Part of a small language model's weights: 8 heads of 64.
Each number is 128 + 32 x the weight over the matrix's rms, rounded and kept within 0 to 255. Layers, rows and columns count from 0. Numbers have three digits each.

# up: layer 6 MLP up, 2048x512, rms 0.0482, rows 1626-1725, columns 320-383
# down: layer 6 MLP down (transposed), 2048x512, rms 0.0454, rows 1626-1725, columns 320-383
up1626:067102177125117138131197073125194098113161123205116199084143158137150156108110139158132174113143054126149093136095052119155117158223130109094184120103059090139070176186087108118116126157074085
down1626:104134106187157173102110108199135122085106191088103145109137197163123157093105111143109136095169039017124144107037127144098140142136224143141137178216190152086201098073089177122123105119114147
up1627:017118095127125147183162149114192133137131183119148123151057123140118111083159139196148096110118133138142123061077167088174137115111096148142133095106074129168122128158148134097170110154075185
down1627:119203163139141071108120125128151028194133148169096098092192092146100076103142141101128139117135095172130088122054131140111154128129182141107122176154176088166148105114084114178157130223143086
up1628:109145118167155098151102097133115105110098138164109104141136143181107105125174156089088168130128106206139174163118114155097188108110137174145178107177131112116107154154074142173121102119149149
down1628:119144117126114138136143190095176108175108109090083131164183109090144134188115134117145135154131144091130088122198114095144112136111118096080098122133116159141161103132100145100119110126063077
up1629:093120220130159098145155100090118115148147072114075101190073109186160165118108102211097163139151202141177137099155165108120069104098149103149145149105052122125152160151096113120113135103165097
down1629:130089188084164090130154114134158105114153129154093100056140162127148131106144105081150126129166121105089181144142093130145113180053135192020210105159100061128119115125113129121159096113137012
up1630:116106121166125143106154152125062115132122159157113067143156127076117128166037200162146138175102153143113176158103114160108118145110159092126119113174129099072115082101102129115126164191116064
down1630:150117099154108092085174088133084091075114141181161199094135145098077171102181080138141147112099183088150155118118067179139139091114168113116166127100108097132157091103083124116170156125168117
up1631:112113129117117114142108109138130133146079131139095144136153118122168150116131070143112132134138116174130152124117097127140156110087142127125145135126079133122128121153118137161119163114135064
down1631:160122114100130160110116153095090158160131110115163157099137123173123141153136162161103152151118122125120118171141113113120121122102143148109096129118112118134089156125128080119112104131143099
up1632:122112100125151139108147102133049103148119129128213086157082122122187182041086143160138195186073149194118114146188135151149137098187211113111141177134103115141181095094123162095156141175083073
down1632:168142124177159111170200120139181099093139207165120180060063208181108031096191049059129090112154114157138077086116144173102154172129133144119099106066107112144092150091185106131168169148106127
up1633:095083112124126071093137117154107100038118084120155038135074183124221069093112101124078161154160123116130163207113084156150146115145106162128169118190112155101107063147100147142137122163162089
down1633:210124102158159122064154148147122138086129150115083110205074109154158159078101131147122126175123145097121119151074120060166103121143086087135110075202088125145169101142117128131116147170130105
up1634:100143075087159141110168119159162131111126132098151183160109106123176053119091174147099125128159129131095152181093156125075111136150195188121143145175043118127115080151082099112125119110078131
down1634:121134147108089100059127105119166140188169181132099127137123067117163097074113094118139159137112132193116152160168149104126174159178142122071096185099134118186170153110155198036154110117119115
up1635:123095149144120145106110116090204132125120181168166132090128158160118110122119144076134135144126148136124127124133158089125146130098128133101147131159128131113108101109072133147172174126136111
down1635:138129134158127139121155176193148139152108170087145128112140158190109135143151119187165138074123112151105186094109101147183135140088146141138131182154134091148108123143106086103127144072116158
up1636:122129111100121058143129139143145116157126081146108136143144153111101173144093111102163160088108080140192155103113129120176161146193096102149118061127111126189057186099119148129082150132086191
down1636:150102133182113087166147129101080161102118154159101170116163174112142144120158120107150112150061151065161148153167104180112123097038106177133136071097134135161094134105130051135103098172117076
up1637:144112063133159072182152170114129103085143186057185219189158153127137125158146115122197154113151133123138083089093157124093181080162135201112074105104076093128139098155150109135139100127088097
down1637:104161099130142113112101154148090098099098122123114107133119128163189114146113104166146089142123130135070167121114109176165164117090159129129092184097105109138101087146090084127100156086178072
up1638:167131125108113101110131098131071099144122124141121134158097203116108123158154115128084139154091113175121103148145115161081129148124143070158122125133155153108139141120139165121141068142114161
down1638:098097175146085127064090149107142098094204129173148168104084113155183143184127151138104081107120155099106098097178109105130092146207124141143124109098164160144098124151137080112114148087166078
up1639:062111104144153100180091116149130137116113122108159166185080113118124122148082138144093150177079166204109101160111151136125149097145118130128157153105129103148109171145159091178181123136141088
down1639:155114118156162157092095107103124135135117141113106159105073105123116086153105111120098093162107096140123133128177102133200122127139139111136110102131170145147098169144187147154082085131122116
up1640:085114067108120064140159097092107132111121132112102159093127172170142128124153121148141169142121133102139104116133139088124134137119114179150159157128144125155138105103096088121156144090114082
down1640:128101136147117166157126127121124137096138153152095119108129197175126144149188119093182128170163146167135143149150152124162105127172185165107103170161158146076130100080098133124136115139164083
up1641:097099126063105122166196105185082132137176056121151134118173141150089130161094149146140108168144120110131128123070180120131161113100106136129113126123127121077157140150145124084114146096076176
down1641:127119126111133142102127160128151111098141147126196125135141163174121124129121136118137121136136171147169153119123124147097102129107131159068161151119091132077062073110139113117121071167162135
up1642:119108095140104141114107098178127136142155078159142163163126118171140145132152133169090137051133055207157094165102164149086151073134174103089194117141053107107088077125176071138143156163127089
down1642:076126153152187144107141111081150094141129165137142118102156130055126069149156088174128168107165106134171101147119153113123106180093151166166157170120116164149131160092097144135113088087135135
up1643:123125119174079169136107140145133133135127167121088170148068120154134126177147146124099149148116125211148086086115159098107129109144135145172130125099184112185129148182113153122091045109151127
down1643:145147091138173092127121109120141126095123141146137110117138150094140119155113141073128118096096120083104146151116109166144110122137132143083118151129108202064067164139093104132126149105149154
up1644:104121100172104144150132162149228162128113127114103057142116157127125137125145092141103139093133157144093127169200136155126086086128124128094194153087132073146128089133127122170205116091056114
down1644:123176133150133117114096104115181149118070113195106125172098166117127149123086153172108135119129095046127119131143119116093170132169127090167129094086124085156143134139100102050111092141124134
up1645:126174113139126042170180177120185103122120130151132118184111123083163127142109079180109179099149086124131194147060152109122105172091143130126131079125070106110110142171081114131170175159148061
down1645:134098162093193170060083095149161194145179212188150103082107129089120105144120073192163078090122123128110058094197126187155071090137123141104093121091125132117096118098106158172118085099129083
up1646:118127105090164137175118161124064124131083135154091158167108148140088121074101139102157121163062195135134141122111116104150115098084080143132125086149072115126090172146044107127124055121134131
down1646:116161101115114181168084124079170177143158086130200135102143152075133094128149116123126114104127088088133168104114105125038089055124138114160116090075208127118175132140183122111119158197109133
up1647:127076146155107135083163095157135185081146125155110220120078112185117093124117099146135093132166146136150114138145132113148130090140153118085123101137125099147146178140179108131182100078108184
down1647:127154152109140145129080099105139132150070125111147065196179107079130111179177105159170144140095099153095139122086114127135067113092126140123145138178155179180118183135018149115119161132140109
up1648:125085164129102094136123148111155114154095126144111155135077110108092239119112112080125136083151179162163181179161125109162105088155176117159119117087138108135103120108090148183132138155113122
down1648:184157155142196080148146093121127140080179144080181090113158098139172112131144155113107166182154217148145117102096081069113130103127128107145118122060125073133096173149172162172131203139143155
up1649:121103121117168135133154117152112098153130128168116113138161141152065130135131115096135130130111164106121130127075140170090146150119083081155158103112120146100143107126098119118120081160109129
down1649:138091145101130143133140147136120137091149106118166168118154123133134122104137135146146141127103141151102118112134114130205070106109130098074147113139105110122087163099111113068133089140138175
up1650:143175156095135139156164116144175111096141100122128163127111164165175142136138091121132138085127099165144156178167107073123094149134138121101179140075128158108143161188122126133152109091130107
down1650:109144108115112133125181120104129112193098171193136111163129107130050129116095111136112130105128081095066118100133138142146092113059143170109077148140126144154158110128066157107092216145055074
up1651:109130153169149101130126164125154157137098100129058150080110110143134136081119100106089132107139101158145105107145134098134119091127129131128142148166121138147164112120102140138116098094119116
down1651:133079137131125126117154135098090139151130118141137146113120162126141119110135153151143165145101165088115128125144177127116126116109125137110113128099123140139131130132141120148160109137168127
up1652:078103049121127044148143188165210105114120097203136168141119097065132124140106155151133190116163085127104080169130065154134075122195116136100148090128099197162110136168091130170135107097043105
down1652:092088105098125121119121146184125162175086079125141122081048184145206083129020154143123165136108127115155146119162077135095126171118119106154170123172171162141151182122145159116112123049168142
up1653:130097147158090122105156102093117124072135186158167108187104129154115123161132103122114150118133077124109181140127144139134166108095143122153112089093095110119127124164138176129129137149120102
down1653:107137087149153106133148166128140152119122107112129115113079141151173139115124089114108101128127145164177114144155148134180102146111111092121141151118179167122079095074129099092181086159188113
up1654:168112108141173140110095147105124163110088109118060162122124131122147121146121136091133134119075135121142139122102126120138152132137154096144144133151134150130131137128083132149133068124152136
down1654:134123135133139101119180148179095101107103116150148165131092168124125144117161112122112096150138134128144133092120114124122114143113126156157063126135107118101149122119112103115140123120115134
up1655:157105095119174104158164089152114116167115123101141075158118086123082099160161184096152125098092099096151100154142105113125170113130150166150145205122110125065159136132126085165136133110160072
down1655:103150131135106123112099159110165155117133168126102148090103151104154175159075128172101134180185182163105204112113143123124104123153144158140148073118100152175133149138131133118085101083115108
up1656:078152200154132081134131095108142037180086171165123104158173162125131155119135132165148136092137113142083103129167152138135066088105115099104125163096139062081112135128089120120151168119122071
down1656:175158110141093147109128126156101098064082133109096137145094143146089093099099161137148162172077138071144183082126135124165154156118126141131115100113126129114147157134157097145114103133114153
up1657:116095114130093162126098085090075110125117097111072145169126070150095168103090043110138141122146116110162076222105050105122097126104146056149126081140096100126100131159091127126143134127157126
down1657:125153106102093067127099128139122162088100124113106154127158146100156087130131141156111109099150122133118098144106216154106190102124136163096134103143101091156167087105089142082110118123066104
up1658:136068094121123104146104143151141097088126072173128180172142109119135103102109119109135148140100086131142156103082114146115154138130144112130176127175088079147138122127168083143095135095128145
down1658:133121105154147156130153045140086096152130144062120098069137135120199098112078098131106169094089118097198084191187109115103120156123115151138146122087126140152123150121106158137143139099141148
up1659:143078133121197117155125159149184162131102181155143163127138128107118126096113129142123145090128141110110137137103114063144159128114094147172131112119091144155128178131137090130138106136104092
down1659:150148139135133121150168099073150143127151185150132059116140142126111108108158076135154129120074104151131100136091141141142134134068129159080136110127091106141148095039118127116145109113166119
up1660:107112136129157110144174143116150077101123142117133156222143178143137110135175143134089127143141096171143148112111151113095199120093125177165113115131073095136055136146172105138153134104177126
down1660:049205089204130111094150159144136076154203065153091160122137158140091114076117146140081075110171152165177076133109105127061132150136154123137083125164110120138160147135161124121157116139130129
up1661:148136144128158096113094138101124160109119068096080116143115082100128119148114143115132145085163092104128136179138098099169067126123133139158104135160137121157150125134084132132160139127115133
down1661:122095122122139150138153140109130115129137155133184120108145167127129135121125132146098174149100172116126134145105141149133141140137128127089156111087112165146111106127131095113132123128174152
up1662:123130164105144121107147080124113135153127104101081124149087094096086134143146113166072156113154135129092170139143158133178104104140157156186107174128128117135122144140137131142127165111128127
down1662:145134097133101125139117110120118128135130128131134165094137153135145131119125118100139056118124144093115068129129109129132117124098120147117107121102137150128157164115124122101095140135108132
up1663:156082138102106133122172138131135077105111113087165096104122129125183105155133109120106110112091118148115137174144146143118147142095087107106161120155147151119106120119122158137133104187213120
down1663:163115195114108140147115107142102166143151134112104127117128079097132148098143161204107151145181154106117141169183155089135141106124080101127097151129122114112104132091122124139109075096114134
up1664:092096161121110138121149130182145157146102172134108109204125088156115080116144078153122113169120176101094127161068146147151160094145159111112195156148107110197143149143168109113127123182089118
down1664:144131099106131074109143131176124134102142150107136174113083166183173122136170113177098146145099104096127175118129128172125078137158181115144171116145140112148103141189099150153165120125173053
up1665:117152138107109108111159104117157095147147102106052152134131144099143140154106136174168121109135100154156190140122097112142154081116147171122115128152118137107136123136130158157077178088080126
down1665:167090105147165185158083119146128113140152150123191091076133161115102105144153149130130132125111203123107128143146152131100143156115092153148146137120131120100078175075162132106119089119160164
up1666:113152091148114059088153108175111090065113176157081114117141192135102162099114187115054172128080099142129144179147118145119143134163178068105136133203083091134110122096139148112156168201112125
down1666:118104115112149133086144138077042182133172096129130211198113100116122157145107104222112089161113197149075105149124114080101069115122202130086075126138160063083117166139108145157156127118105132
up1667:073118106089111146109128134139083129178109109082127100114145122097130103136118109160093137088127143137156135165169128122136139090115155118160086183149121130115149099142126153118151078058110078
down1667:119125106151111086141148188122176155092085094142114110091134110125144123140154166126114123172161126142109070156155142136127158141122148164103154150172161106086099074157137132073120124146162110
up1668:102135117096113146144131172124141115160164148129120107194128099147110160139168094146152117178199108076111157109045079070183156125162111170170159105180125168147106180148129108110097170173128120
down1668:133117172147150103170147114101068125068169117088156183173074097124148122143106125169114138096112180137142132138122145149109106116067147148100092100172103117104082133106162124140160097157159097
up1669:127130139130141112110133109164149139104143171124111159156136115116086143085141113114154077100105137143134141101123092159148134133108134096201127166155143107142109156135139144125156125098084108
down1669:128109129143093132182113166110092103119116104139127173107135138128150139154117139188089110113146136105144148125157146134128119146168129140057135129110133099125112124106094096104144133152144080
up1670:129106152116115143101125072127108093152137109137082093103099151092134139104097129074119112151177144147102134169089089127134101122118100109095164109123174142136135124161137118110108106197132111
down1670:175110102129163108154107158107128055116131126117156129109149080210104171156130163153113185126084150159151118097134109155119120111134162086107127182084132146129147141140069116135129140088212129
up1671:111128078143166143116114082143133121112084140138119146118130189111107147121185119138137102160154148123150108156114104100122109100179175147129099104133132143121110158113119099155115121127158096
down1671:183128093131137141141089159111111102116146145097132130115144120181158108161135134156169171168071090116105127138098157110123133166133151157116140095096123161102118150128134156138110139141121083
up1672:069153145136142136128161134126098086122085153132132053166184161140134133161144071130176102070146139147096156175132122144193124118110154116147160127116116113067089150140096117196158151147140104
down1672:153175185120149169072167120184132165129126129170061138141155149187158166093163127131092165130093151136093135121144105177149116147159155149167133169089171136112167071154153106130117093129146101
up1673:131100103168103109139157112133138122139053132146104165124078154145104121137144146131137119116118147117121178099147130134113138088137150199089162136215109099129135110130074153115149145128103126
down1673:110051117147136166151133130063126175142121161125147139143146144091150106126105202144121158142155125115121107111118090098168133157105103130112147073147109151116135128134124118108166154154102098
up1674:105132087116057063156116120068150168133168075117097121186111096145069130162167144073092121036121150163140184051102158088109120082085134126149155133095101153146136161124136101141093177166079127
down1674:119077177150163098160086184134182173176123109119106121146093094126111150114115125107102137137134139135118143128141117095198157091085108108147138086067144111175091202120121160133079154159118159
up1675:145179152106139131133154146131104128150143115165133142181075112156156090160124073150142158069146073139118184101131148152145158113100178071188122153138135100134186094163126152151146168101118101
down1675:160090113080122125172141155112112116106152150078094189093103196112074174111138106148136071128172186120096078133091089166129106075155130154147155098095162114119136155145109123095109115103147105
up1676:147103114090128134160147102150132131115116110150112160143110166146134100121139102113126162153157151144106064142129171132092183134172163125142137161132147139080129161190114113110084068138186109
down1676:104091152111142161129074120100152091121114146125098088101119140068077085141124094162146085060150194083112162162117116127132100114115099174117146043080149175059129216144146100101135112143057188
up1677:115162083182146069124118078148146043117133155137157112136103123133171146138098112098121160118154135171175191131192079137148194118148130136105094107174114154107201139113116148126136110247187140
down1677:104110173141155126143157117130083193134205103146131097079117147112045073148162134111146147179066114137105120150121126088101126141109122124119114163133126131113155129126111125175123156085142128
up1678:154110130128148100120155088107176110145086160149130161173108121148159167087166176175122132186155117114132163177126118153100180126101159197134133166148091111083136161174087092112152180115122131
down1678:158175074105130096093110130106107213204142144143089136135100091074155177166084105126141128120114189173113043112168114147150105108125132112128121093109046118130106169136145110163116121174105132
up1679:112160114163152129157065137160153138075180148081072087193084113078169135118091128127120107104104126173102103184108154084191091121105115093108153159121131162111147110187121102132141142184161116
down1679:137138141135105123119067125158057099115126114114158118103110147165113111170145110096168121141137114133159109147129133161092157168155116065103112108119196102149141088095109145120061129114144136
up1680:118121133159148107126149126122131105145136137119137109105107140146126131115127103168140123137143121157138130131107114153153123125149118139087154158145127125093145130139161112157137128077127122
down1680:160108145169149133105129158127082148132120099131121129099144134128131128122143188090153146129105156159143146132184128092135138129105164129114076127121145142116108084134149086132123130129184113
up1681:151174141091140124150078099153141143110060119132104129143136080099075139088143121095107149085122125110156118137113125120086087152117170107187105117173113138103176117129123110153142092103165111
down1681:119121166160170135118195168129102139147158152117116170105136167173137139160113132099144129137143172152085146143144105129156145146115110175081167118130113138171080127120145135089105109170129109
up1682:056161161113095128106193096100149115119149113167114145121062140150132117103148137100104122172130163139150110119171144111074087106123235149126142188095092134102191152174128184147111171186130109
down1682:184144131090136121093141119101067137112138151092138095155070126103110127156075121170110148093151112171155105119082124166146185073120179078102157107102122194184118067154160108096162105085137155
up1683:160134157138123102128160060117121130096119134151103172120134104118130092181123140104109130112154089125134158145107106137102128131128134156198103116144118140131196110159094134102121141150130142
down1683:128125127102118124145127147098159130147137098142104110162139109093089158097114115107134094117147108136082109129118096138122136113141127090148106101152133147120141120163098166127133101143095136
up1684:172107107143071172194130114164126098128136104132160106115098154141096104177149111119145157159105192121149107181070111122145179132192158134125124147125132100099127152176134067158195099078111135
down1684:173149178079143089149109122141123131051110134111083153160136119079157125179135153121113078118171111117123122086130148155098107134094148147103122144154168115123135098141074117080075101120138087
up1685:092162106135150087131170119149162131116129194139139146074067150183182077132095185153120150115114124101140106128082118107182062142162175144104158156087186173155141104136079152163146138134130100
down1685:089122111116157168132166134124203112139105112091126083152118109078122115171192122147169088081129151120102102134173164123091121094164138136120125083119130121161178138116129113083103090163137102
up1686:139190159085072144154134137161143117199186080116060069142156110144063180149210107072093109121096110145150132120136130147150050112113114081090141073065159146200079156084123157164076088061081148
down1686:140141116142139164128142131142137125183162055115084105115087084195117149183143097115171109114102179103079090115133101129132157124090157089146111080086114068216070098129153196132164087168104097
up1687:130181131108163116133132110165138123088140132147144134132041138127136152112085102141058136134141098177125210169085057076107106144123191142106169144178144093129135105181118107163235112137175084
down1687:070177149146151087136111091095114074189135121122111069091143108149128084200136147079096116099093154178079122096126099151153134103121151141154092085124078078098105155104149131155158182126103211
up1688:125099128139161120086121146128107135136125175150162123153116107131138108148144136095120119125172126085136142168118095105130127115138141132104169134133134114129123124153115108173149203134108086
down1688:176126134152141168092086127114095155156136171119147157102074138137111128108093099141085125154133155180099118144140089118109124138134098134075176130101117107113096114154119117113116164136142090
up1689:147108151074138195083111107105154142164126175112136100179123091175081138099098103207109135099153172118106198116052140124105089118117185094189122120121128158151187077119131149105166158164156095
down1689:126143065091123153181120150170164149127120134166140097142179130103117091130141110104095133165145181139140110100124197055133144143040131072123141148114100115113169142150086137123112164096155107
up1690:188145103073112067157125063210124164147165085157131155116118148113126121122075084132084130086092104175157132078143128133089086121132118139110154127136127178135108165101143162125151134123175136
down1690:096085108118169101096143085090119058165142129130090105170120100063162135103136210147184201149133143085112123170098115120116125132210141118101174136127081102191127160128121149137080118187102121
up1691:072168085136086133092110069121144146104143103128104105157101122162138114175111139124175149116168142115115123122150096149126107141159134123151146125139176179123110084127043145138141137126136092
down1691:172093115088127178151104143133098099097134106164111142177138143124124152065118199080113118183134182134144131110121133119139136131097183105098160128145131170121121149108084110118120106143127173
up1692:122119160119102073124176145149144138068174141118103125131140170122161126132106116077083140032109155112157080210176121170110064129121112133126170125123136102124074089156136155140122139152137073
down1692:163168159098135191077120104111128167088109109069216095182098097125172157150093144159098167146114096165191116086153116133127160151111145152146084111136135118110063176191204148135172067145071222
up1693:175113096140127090158131122151071124096110107100099099157126148099136081135105140105128136100113133118125113170112117148095119082126158113099130156166081170114121102090109105162091124175104157
down1693:118153163112120153120122120116150088145151150128104111106108127151142155098113180105109161124122137111053150134129106098093118157149062078173111123121168150120129093141091180112134114122104141
up1694:055150112059089141182121047187104091131139093146138152117164124114110082124142149196172130109125129174141129104025119197092106132110189177177093163181081116044157194136137140138148169141079177
down1694:101117127109167090116129154121134197080083167142075183115100115148142065136118145158099074102143109128121196142112143176154161144141109130164099152179118171104149119148122149111142079127159151
up1695:122087142130184129152160172162190067127134120111057157168099117115093182116156119123119133134173146142129129189130138143168074115166165170141140066082135100140090120126112151178117129073067070
down1695:167194169141138121138147102143108149119119130120133152213136128153210152106105121094140100142135105132115136131144163143101175140100087101105113202130119102069152070113193149099214114146117174
up1696:093107068176188109158147126122101072143069170117155140135024169123067137131131172191096139113115098169128049213115166159130157112114151117137180154148070144177075123115141157160184169169126196
down1696:112148158134066056133135188108101162147112090178113128129150147172199142175121163128138108186144178188139007099167146080176123085127182132194099146112122093087132074101043110099136101124142127
up1697:117050090124171124156171136127139100116116145111211154202135144112194181076131112165170149186159144162122155160115115099155158074133155163158155128119075163154120158186040072161104158081121086
down1697:118113107185172135156118087156153124119124123111117102147112116089104102155144144127132106128134166096151088111162134136080114114098135102130142178148084159158196103083185161147098154094154112
up1698:116126110147133108138118144171081143151109158124063087097141206138155084141132121135183127140091154079117088112139133147132099159101171118141114114154053116140052099109116149146155107132121191
down1698:099191146095082105165185100046155094206112136099082165056180145095063145132136138099139132119133139118130160116067099107161087138149145121146136096132179105132199107110147134147123108073138148
up1699:117125077166143077182128111105149117151111118180130102228125109080100123090115108172139173203108141135152140194168145111088119158057206096157179148126061104105104106232056096148255139126119121
down1699:136134141133169148126094194122111055150131112145092129179037119144178158155096128163091159149123134114172137105123218101202158126103108162133169103139168153143115166129104111148133088135097068
up1700:141176118131139093102139129150131143103113109159088114135147133134114134123156093114162159118132071121122162147104120178139106154152170136123135143176127153133077139141052118126159114172162099
down1700:161138049083089096169115115211165144118102078129141132163143119117089102099146158116163139177091159093150112146109121110126135110108218134143088104134100152095127145125099162093142089177157088
up1701:144142186070195172121193104101104107182124098105083139125142104108130143089067108181138115094215089142171145069111085135149205113114126059181122088158123125149124168103145214089123059149082138
down1701:131144149117105120109108127117099080062063097146109114105088107149154125157175113110124130123128193101178107134121119136123127106141127126133108154103134088123152103110102117137132049138130142
up1702:112076143146139192135123096092183078168139183131100139255092096191151095102123109129127107140119127121150085102109132047180164123149185145214097121097109149134148166202075096126104115113113107
down1702:126111171117152086143183149107145083114117122192111113075114167142150124134126112144199141112216110101121117134134157188150083090156171126074173174158094085113146160075122173118134156166094164
up1703:128095136112164161119104113082129139170163094086111111111084114139096164098130085076133157097131152118141103159165181172156111153143094120117115136105136115166142176100103122119154147150081147
down1703:192135155135137128118100093157131130138142137142130148144175130136067116150113151105175180109069128149074118159120058113090142146115058152148085179092170082116144098099105114131185121065181100
up1704:093110140058153156107100022174138167167117122112114098121005094118103077167100181153145131137175157182108186176156108097192171114165176161173124128070166148167155202173127190179098127105114120
down1704:133131149075140146172132111074095060194107183140127138077098118110139115118133094132121102127148156081199146107087123115086138159050135092117089078125146113116129147085176133159089088093119176
up1705:094033135155114146109165057136110119121157132153198112184109119122160157131136139112093144134121120143137122165145080114151160153134114118092154107139092097113135160197113168124156109111083106
down1705:123130117144158084109172160133118131156107135098113148086137166128077061137113150119162135133140136119143144167106084143128126079141139164105204141095146128249083098172120119146138127107141146
up1706:149109085142170068095184110163202112135200123121167088150128136103152118118109123162114149144106159138131122165151092153080044128138093125129199136104066115126175107161142106152199113142106089
down1706:138155132111199106131070090069204160212113175125115133186147137139178138132102148094103102126132143192074102150174124092011182083125122104117121094141118115122200102161144138146131095137174034
up1707:109113076109102080154157134142088115102132131102140111083112153135051118162069105126095163114088160134124178169065088160132175142120150111188081164182049081122151146116108149125143178123121163
down1707:100176072103098146147115158133172106131104135109140072093155121114095113119174098153069110103146094135168179153149148093180074135183110179124140108081131123130108167196147122089161177072138109
up1708:165100153162079081138163133154119133119163190155128149180113193134128152105108130124120143114194096070120103127153103139126116135043123140071173111166092172116115132168107154143135112174132122
down1708:126099086088156064137101145131129127112118105104116134143109080120157117142115160140129127105118192114100172171123106112151072150130126127129155163103161099158136108075186168108135117133102151
up1709:144107160112123114138177173105103157125159103149103132107096136176117100153122093134126118142140192174126137190135190151139165124133173100135103092101139111124103139118105155168141094081104157
down1709:167187136116155150155137137140112138129134112128121121149138138146116125168138121127131146117126086141143154127120137155131106131097160158121158142135132138085150093116111167111127163140137118
up1710:161101097104143120135133096152160071085141068104118179098131167153148112104091120144105133127132116225145146146120146103115135109144166149167098124148155157100141097153125156107166086068163169
down1710:139087138175134135114114142127109133142151132164099131068137114187139145116182128113148190121111148067107138084113075118124099160084155107124148146110117118115086119102116093135132140155122137
up1711:100055105123136100172139198092099172090095096156112135111167156119139085139124147127145117130068148108129100141124127137112125117163222153165072125085093126129117187108088123139202092153111095
down1711:141135161071135063142096090172120220096142118204219118138167073124124092164175117119128152146173136097102145122184139129094154102107084086184111149125161129030107209148122110113087152093083151
up1712:115107088109097071219143136104100111122067070151190160146134136164090192119083128147130124095128152180131107154110122099163174075136150183135191133115170136142069157210165134122172112090118111
down1712:086070158174189130064055098117140149139158152115073146135103074098139145117143125114105121134093040130139133102086132126121145087145141128190131034150140094133110153154122094151164070102093180
up1713:104111146036135180127151119100126134141093117168126127143087126158102104138147202149178131109111168126103154071071129080105170139121176084188109176116115134149120163135151108101144129145064094
down1713:154135125132129095122127118144097148138134149140094177071138063133089172135153020144077085105128172151146109177091125120164137157117088167142077171157152122139157120127070108152153130136157179
up1714:156092150131103102127175136119145153162149153110124149178081082089097107094073108099099099087141139151132107114104119112133078086123113096143104135093077204230087110135161113169117143146104096
down1714:164143194183139067113154150121098108111097153121077107147123115105092155120148184136168085139139145125074134126116116112107126157185126162152161056179076194182110160144193158142050092162106111
up1715:124131127119152122104132095172127124050141119166090142073152144183100085088130125135128116129068108127130171111140128127144107155096182120137142149121106145151106114090118135129131143132151157
down1715:099121125117101131147145127124081093166145127103131120185095048100165171137177150095099106123183142148112040147146089181152116092136106105096112144116213094127145133161145117117090152152098090
up1716:112084166071151110130167105135154100120041106154140195156124116083183174210138164087126129096122095124159093147120070101111111132126102105091176062122093161195094079111105125163129094138120098
down1716:089143134107159103104121111208117112108120145178164114131163106143185083155117101196150153080094125152062147078146139132172154097172165162133092131122153212125141148057176147133094161148119170
up1717:098157097102129160145171075148151177175178111142109092135133164132130126118116163155130130135074063141138176150108149108126142146151116146161126091139122095113137165140151101127159136123101096
down1717:148113154135129165135112152137157108123141155149169137101133120088162111126104155162150119181155154155104096119145158152110196140157107161120123149085151134155181120072075136145119127158131133
up1718:135124116164154090123155104140151110074145176091123091115097161094135100193145180143187160179090115175101192139154077109132139144093118161085137172133080165099168118129136123143123118113154102
down1718:128140133095127158130151186161172129096122076145120112164128117180123143077184124173158084163171145142185146080133153142146124145125152147125136140122144090163124177132095124056118138127083154
up1719:073139148173174118173162118107126122130116149112156142131101087104051186099100113078157099125060117084159139122084119123169143135090166111097140133121096107151107199161153184134142093179084153
down1719:129096137121059078137092079157125122112155141118145090092106156163085095145105135114073183137108129134129161123108115146147176152132093135193119139138161070138087065129123138138170173097110117
up1720:119188104155154084115116148127174099131123182078119104124149103098140148107141135140064097120154116120142182148034125124177156105191178113100083113137146176203148144105172073123119121119168169
down1720:183077085175088143138122100157098104112181132141122142157122136095135131159194136134151150120174120121085134176161143146103131149148127088135167185136138090142125108158126233144125159061089149
up1721:110126118120111106156161141121138102116112142114119114114152113097099147122142085138105127130144111133120104107113102144106137100172124119110113157144119156096108130121160140132105170135174142
down1721:152105142132183152123129166149156103158147100145175139115098168178139092166143103133113095107107115125132094118124104130121105137132151166115189154089114147117094130117136135142113104196141094
up1722:114147092070141093193139201136084132196120110132164150206117158114102164106139096117145164124131094091152104189096124140114182078144175120141136114098116158177166158118127124142159126103121103
down1722:145185129130113103137140082145126093137105144138108169103125154091185090120086165142085093174120138165097078083148102131165087134099038162060147143113069118125126064080103061122166125203151111
up1723:069122157043046152137161128131157120157109095094153112124139132110092155137159153147131104123136152127102137093139125142169089069134082146124126082100113216192112163079130064136143109148097152
down1723:158103085129189123141060101115171146156138154163138099205132210114164102185148113082122175201120104114141124170103158126156109165139156160179132084119137133129159061153114116098117146109150103
up1724:115172093134121176128147144148144119172082151104128145106156139124113129135137126130171142168124137111121111131128146101141090124154146138169128123112076110146134103138109129152107115078134111
down1724:117133162142107112148119141091150146160166144148104151144104080152103163113131138155139091122124109115108153137152105147125118144116174150118133148167167102097179134130105123126151112118157117
up1725:113158102187135112171104155106108074115128179076153084132099103146136213097153153110092143095108168113146139157156125144175116108148125143102087079130161091149158136096115173145123133175128130
down1725:167096107081123139125127134142091198137157100189123154089134112125128074178138124153172117079123143139074112122123132093113179152120125140145173153123119140087098123094159152063146165104095118